config = dict(
    d_model=64,
    head_dim=32,
    d_mlp=128,
    attn_scale=0.177,
    schedule='wsd',
    steps=9247,
)
Each number is 500 + 50 x the weight over its row's rms, rounded and kept within 0 to 999. Layers, rows and columns count from 0. Numbers have three digits each. The size before them is the row's rms in percent of the matrix's.

# q: layer 5 attention query, 64x64, rms 0.161, rows 0-30,32-62, columns 0-63
# k: layer 5 attention key, 32x64, rms 0.158, rows 0-30, columns 0-63
q0 069:501425528500526537568457478482448572523435571477452529506438590474537455509499471477466442427448503521519475430440559463562538496473556558611484527442445595574530519497410483517441610445537536
q32 128:564470596535613514454448487476508496503534439571448580491488515431533410562472385543479430474469440416480473572545521431517480535457486529543541520453495507598519498452426580477549490502466545
k0 102:524494493498590486486494512440520490498507508588445529416395518530480463586444462532418427542506491482420410488498540513505442457409458555537553472429517465592579416473415538505455553516437485
q1 056:539468573507471468525520539472517479408372566489487389584474587457487421526509516510471447539526538536439474473508620441524445508458472613515517446493473487523566447467539552555441521443507464
q33 103:555426547546532434438461515498486484502537445514473588453469444514529399542484425578457436505489427484425456544523495493538499465473489454526427409421540525573498395459416587455544485463496558
k1 082:486490475461465529495403579525453455455406546542495444459469499505490516557510537601505447592456518544461417448468492427474528394447494570519542451426539443604487516525460423577489458532475455
q2 080:423523480524501528489441499539574573508569365516524503466506486513511484399497514455582561481479519565564415550539418580533569494533565449503491495446533507424379523431475450502548523535552496
q34 080:453531524466472544576506486562400485495539446478497456557440465492391536450546545505513522388607450522615537452540469574521528513530557469493537570553578476451459520502573430513496494451481430
k2 088:512427500565485555570543488511437543514611508473522535513549479506571584600473579426476456512592438539504489556535459473546499460460493509352540494489550488528379480428502530493515515527455537
q3 100:452510514542539565514504495613479535531639497510499517503490504493502530427513478504481534471521508509562508451509434608496565465490571483460450488505528489445386447391575511537569443600601510
q35 086:548552499323500520501591556556520454533443446440492477432457510504542493455527486436545487433466499525458590467530537553550469501457490411522449580520467552412534508542563473472515512496599535
k3 096:467458445434444498541504460474535583413505485484434457519533568496477587558513579567488449476474498582562448512444371464422541533562528421502483482513434445419508595511486486427511551468514504
q4 079:474462493439454532517537519536498505570551488488543495501532484470521468459485461501534535426523454475560391498636512573545538440497589469405484529511545432489396610415531402524523479567510518
q36 087:470562519437473530535597458496445564565498475572524462502524643505477589517527567480485455480512487519510535497399540587544552460454515470499483557565478589486528566456533408558482449588533474
k4 106:385533448590471535550574464499462534476530466547455456444581506481556550421515482476546536472488522516488515531457410443548518547609573476388471482534503488431437515532528498505533414451484599
q5 097:600592550494524496394519466439466518448524481524486447492472436514550556488481562522500492590546481547456554533482413492453365497556428452591470533597556500457538479534452543487523462486450446
q37 108:582536518470471465523552392534544547495492511448478385605505482549550550470477550492557499534470583576475490499402431471463471495501433428499543505558439509460513476578527489555380559540527460
k5 077:463564544440490502378539487472545475564505484507517585576509494473496551481475530423552546480482509461371466492541413407556432563516545409436539525542527454488496591532538527430488560507451469
q6 127:488454552551508509460494494449541439415472531527439490498457414535466475532436498546429396604553480414379441572484521524427432456504456498562560495495466533508520433552456555549463458448504442
q38 084:549576494527486477412495555399473486510522549561555467322438477480547472512525538515477553623547464482477458464525511518489547530425555491493507476483428539507411471541548516433406486486499545
k6 111:471526539500544530511510483470479462458460528507467521555440469465460444419500468534525425424515592494575462480510509380447371559495464461515517517438527473624559464508555526520539536443557379
q7 098:443454441521539472578464545574478576635475569437546547479495521392555437453545414516503520457525528510537503430494523401564474470446528488482547587459474488542504575474536524591481480525525540
q39 115:530443513522559542480471447502508563486551472506488507478526394515410466553523495600477468473542445423454500560600563584560556545439487473490505411481560540564570416443441539464584460497543502
k7 064:454459488541461607482412555439478501468543505509497495413439630445483442503492505501436467498553529455381480550453503478507598481486505532496366435438545548548504511519477530517407452486518515
q8 112:515471546554507498538429490500463562536467508593515485372523515396489475545535434495473479495498521490470404440629531528566550428413496598479545462441485421514498544426457466521489469527435518
q40 107:525382567477489431502493476496566571547464430561454478443478482509433464562510402488518531522542486450438472511543596489544563493486454618569452476464418546558566480503466520504542470454414557
k8 093:487511498489623431378446507512500490509442494567453494505481507566469376552448501612468478469465498496461520430482543477466450443412439541621543472478562511517583474491464543478517539442479505
q9 083:511521466513423488502530483561438564573490455517513387497528594420490525521646457471545550473475521471562553460549476541513525526493568508454473533556443470432480558439561400558515405495463495
q41 078:520465448431425496503573444516466542545509551513515431442525476427559578487476439467552575507474543490453427474423480548519556469578439527477514574537355493477495474431517425542472456532401490
k9 209:469569443518379502501582462529511502538490484527565452519630536473564577444558493488564599446497550552535531509492416512476486548561590441470502558585466516432494546510532423507539457486510536
q10 102:432526505535594498438443546528586528493517565516442596541432559559441464497503572440474480532467472462521535458495571543585448464526430498597502465397465525536457512526482461446547576461542420
q42 092:530538479424524511541479493370453441460560463559492515512426449529509447501446512541578433506516485467456493495373464543554515483449423511614475366396479521510508460497556510470553507464514503
k10 080:446444516552472518450570440578508564557527489477444470434462448473474542525497570527379526492527530447562513546572519476480395441526530437492565495508631455454507490481407525572432534515555510
q11 084:378454507481401567508518561571469455550447556475589503456483525528526502530536498552466467516525543500579504485532566438496480550545545480365633522492486462558471529407462500512506424470513539
q43 097:527426435474487523587490544523485452659422548568459498428475435405495445517514518573462443547424471468477520568522570494550573494463496531523420489525515510492461571465476558492509483481547406
k11 090:534416514474508550473480527535536516469427512469494498435518588522561502419531506596542552461406512515574442533542598507588545503508594504447485463350488544571460495470496576494530467526479549
q12 098:561477476394500450488501442519494542508448409469438421525502533487477536513507462460546531454397540496606443553487549528519511412394509458515590523534520444459445510523565502560456592569482570
q44 098:531576376508505428455454495494565499550460510390549565517482461457485433532475464522555477466510519567487542572506503498585506413427590428446416465473475479519502448548492535497463486516564616
k12 100:528423505477517540490481574560498410432504491425488420560479562485445425461547522586448562510539508493493470390553557543454561459473556585437557406552510414513473545557516486471563482465531519
q13 119:454465469575462520600439406553437525539428504520516536543492573465540491492521458367478606404452532580502479494571501491556547454507566502434554491478507508498415512482509420559516509525550549
q45 102:497458438527422568515512518505407488620498391562568462445589582546525525499594451528540556502532509504500418445511470522468514416563524534496477521483567419519501474560514458524425496435561495
k13 112:403471450498501543497433556465459533560439515524517559548490524511454422507503466580467436521537485414511431498517529599425452416463525564605529489396520415515544467474502559462571553434500503
q14 102:419602515431537473477565510504599415486505519497550543479450524530479541486489591490486474535371484537444557529538511486545573556577537561521452496419537471594473521516511533428552565519575543
q46 094:488591485527428519467527504458415537523453554446369505582419589518484546423541538527520504473477472518506415455581509525456506491549542527392402531530498475494516533561482445543511570497579455
k14 090:530457606528572464505475531488456464451513538533514508443480512617457499552507517569413406582494456577468459532573448489420520503463440518554541517390484559516431470419513581486479546473458475
q15 104:524565539545515452586465576497574505598466447502515523567544566495446489543574511493500544416426551513597628459489523550586498476488473502492482444442415424520579568506491513523474502477560486
q47 083:613463446533511558491514442472489492526530515572551461571471544369510441496558451536415480459554429499513531471551477579581415560450545434483523459610549497515497511466464427512531572506488519
k15 103:465509471465498550543432592566438549482491622571529536495496519435539515431560479465485528446444523488480517498363500531449505619469561471569544444444532563474471518576489519578552502473524448
q16 051:436561488562491497444489489469557507568607384513485576467539374514519579483519500525465541469519388486494466541464393545472576480546466417456510487482561522451515496503473481517538477574487589
q48 088:516539484482420486520460489506496441462411544442532483551542453625445508458576582494545544575536562543561509432502515536420547501580564498486482426548487551421468503603538474442532506420529463
k16 081:545465532595531491421418521484545487517469440621414624512531515511529423519492391476523450450493437504475449505529469551446491509497524517577549486407421545587479499498457550495568496471494539
q17 069:526416484465546496538461497529457527523448574499452550502442617493519485506520481523425419432501513479493482418471567468562522513477524600578525516459396586545518532457405512501479600413520560
q49 106:588485526457595500522418536531484562501580548491415545504435492449454461551536435492463470428534449380484548499525561568594543562473534537567521582503493512533524514448517592439549542469524521
k17 088:536468591502594502495433535507477487460504520498427525529410544499453494558393538525436404560486448502425457545557523496475469454419457512504533440442579417583543417479500582523453534513455464
q18 093:545576551541489478405538478467530424487491413541478365562582419499487526465523470586551554575480473478529539526522447527441505540509443492483490402576572490409476484454539504517509427506433483
q50 110:523597531533518518537565479486460515533539526480532507516492603520555594481472524502514539440553565587520431508398387522448598479472544467475451544609534541423485509555485419522467450483562484
k18 092:460504492560464504511538486626477518555536485524529434578578432485500548407479489421557597469516540440493487529574479531519592560609496483378447572518503441481443527515546505530456478486538485
q19 078:478535508522464541524580491554492482499548516413479496572522445552562566492484501546454593507514495459465637518517454467478547437564533478426433521517582434538456525522543472599489398543478607
q51 096:447589500514428489510554483548521532506487571492596438499515463432517591449450577407525581454424551529516549393500457473516503447476552498451529482539459474447505555515601407579453506476525494
k19 086:478562464555493491503532403523490521522557440464495496487562528519587571494525490437560499449513566592557549551537425570512506595555570453459458479611386513472410526455498444504560510513463480
q20 074:511510454489450453395520516394525411431453452503497484512583450445544543489537520571589616540475497527542507443485520465458528547528442506530505424565531529443468518615547429498577538483448489
q52 111:422601437473398585515565518497498532506476504533499437512580581552549539435513561490538546511411606507514483497515466498534499508594541522409527510558463500476393541427461447554448507517541517
k20 081:501550432502407475504499470510478498553480446511533459449575569514539544487565429459618613522568551552527549515508472523530506559592608462458488545519466546432451487564562448433447463451474521
q21 088:490471509591545551501468572491493478380481578443433465493444501572455449526396578564483466592495514522439469415457474504500528503567469492573501442390494477476535478584516554463510500520508413
q53 086:461420514523577452504418520417493557555485455394426510541442388550468465491425485563476398521464529518487500544460544557480509481527448568597405448460558532487546531471466466499513541561470501
k21 095:517523526527538501509476516499538509490465580513456564471415533592497435509417543509469427573450513489457494465472582400509518361438383476520552457444511511556500531487492560517383483522567532
q22 106:454453518468504508502466569481627489474561505493485460450511469622524484532499537556488541561581452453513476545571472529511544532502457525471435511453503510503574435539357525462478594415544404
q54 084:509474520584530418588472540448533487491504497558507448402544379484564456578524471492433551490512464508478590468549497458548508506541475465541614515413454512535503526505430596383472508524495500
k22 069:472462488412506525546476489397567521493422552536486477541428524523453510485436483473418463543480418604568546539506461485596512413471465477465445497420556492588506547439481442586434539539479483
q23 089:497522551472497588499419515503500528552597467629513563414491500429493480464472467470510511472523421540455404519531497606555589562460508563501524478508492485508386516449441469508535522611521500
q55 069:483437532398460590483527427556522558565519514507558480516462569473552457518518484533518547420496563429543440428568543483574584528527515481493504476562497571607540449386516539544502537557551503
k23 123:461537442505361509530540450494529455524465464482513519441577542528569559458558505422539557416551546605533542554458442512535544564575563479451470540544491465469458542511501498438523452400573489
q24 084:479490512553477493482463448532461545455451516606409519533472469503397510528476539366476397541465500558403509537490518513560444479506493534522601519507552495461428497443520505394540583481534426
q56 099:483473490506473443487484566528499425567527444395461555568469478477489406432536493548489419470500534489500582527563519498568420534422635501505598419457592536495490497508501526471465563525544464
k24 105:538489412461448549509479515565457421508460516569546536559535454516550578493590530480528504499565543525496454426558473551564499478539512366446497460593420487484517517483592463475547471463513616
q25 141:472588501536432488481493478489454405454521491562483509485573424494523566422485542471523549496526497542514481532464456565466452468539555393432535484602482527463327555439538445537519468544530521
q57 239:446611466469411501525532473479485491498435511522538433572563548523574593429490591467541537527450537568504548496476421475476475533530523479437468491580453462447406579496576405532466473517546533
k25 057:550478561555576520466473547528564467399472508550421531423422495508488423552480474545459441500563478486481510533525591498497464435440493527558498474441549414605560454553401593444518500480511487
q26 098:520456510436494456512501441528581444459392519482548489550493577510483447506537483529507508469559622494514551483423537365509435497462483518486444546540435525462486556462553536462441609459599543
q58 096:503587540530510549437487496427496593558584388487557539559500569500463500576406504439477468527469395482608464525478500484505451472441517538524517570452443543558474527455551604525516485532484519
k26 108:412541448517451461552521420500421473476527481467539457458544453470512518392574473484575540483531556569541497562494557497542496529549568536428461547582523423395433531556553455458511410541510536
q27 095:489552411435484470487513497594535571593488531457535547479509556452528469464502428419460586418485575495568465479537471527520475560455638544483531568449488425497545474496490434458562517564498554
q59 090:507512463581489491453514576479511562422559614433534445519468537501468417507517481512552558512520484428514479477524460510443438523602509679563489478487498527461549500555416528478549455567470521
k27 088:497453458539552499593645444438513491524500539508622472469535481465529439544601496512536525459519555601481525441490499558434462464515491485509540541505423417475448536479536443562406537471508448
q28 120:490494486489489505534533527484415534599509542495545568480499471444482437446592480506448421479487470452520510439575526512590497447441531578455537444490577433565421567356509489506533480584517548
q60 091:471550522567499443430463474559465372588529500491523562434471420515566484492486550519481484473584482486473533535521447531468520512409480562494502519439536358549520472516464446644481476539521509
k28 104:400444551618519498532505501530496486519562507585525443479472605543494549462487527463496512429574542524556460444547458564547500421617542508495522556532472589513491510549484469378555440478515491
q29 104:531529538423522458440553513520591606481552436471547454437496546404541489473538532535538451525541519515448436491553439421520400535525534528369522601517487413496508484560534489503503542516568512
q61 100:582481539457500461576437506474464599571489427449557490472474476403457458577543546506552488461475540424605421527523477425481440577453456475512538495539461442499438456534537453512604530461492457
k29 109:529508508499475462436533539501361463483516537475542508456417424504532410487557541468551466519442556475525539482506434444553466509448501578585541434499470430600518513465438515407517562513477387
q30 099:413551602528470563559558466453473517567541524468525488484575451459480514504454515450494498493552487489496486530514496576554602421497565526413500518454592631468395517498520474521394477501548510
q62 103:446620473510409518482455566579426545477465568568499468481563434497474513595584475491464492510462502465509613523519472567541418506485561494495476453508536537424549511508492503580558389516500451
k30 103:566454507497607562548442509444481465494572507558435537494432495604546494490534487578392480543454471497450454494484476522461489409498485516542432373417552517587575458482493459510465488451460513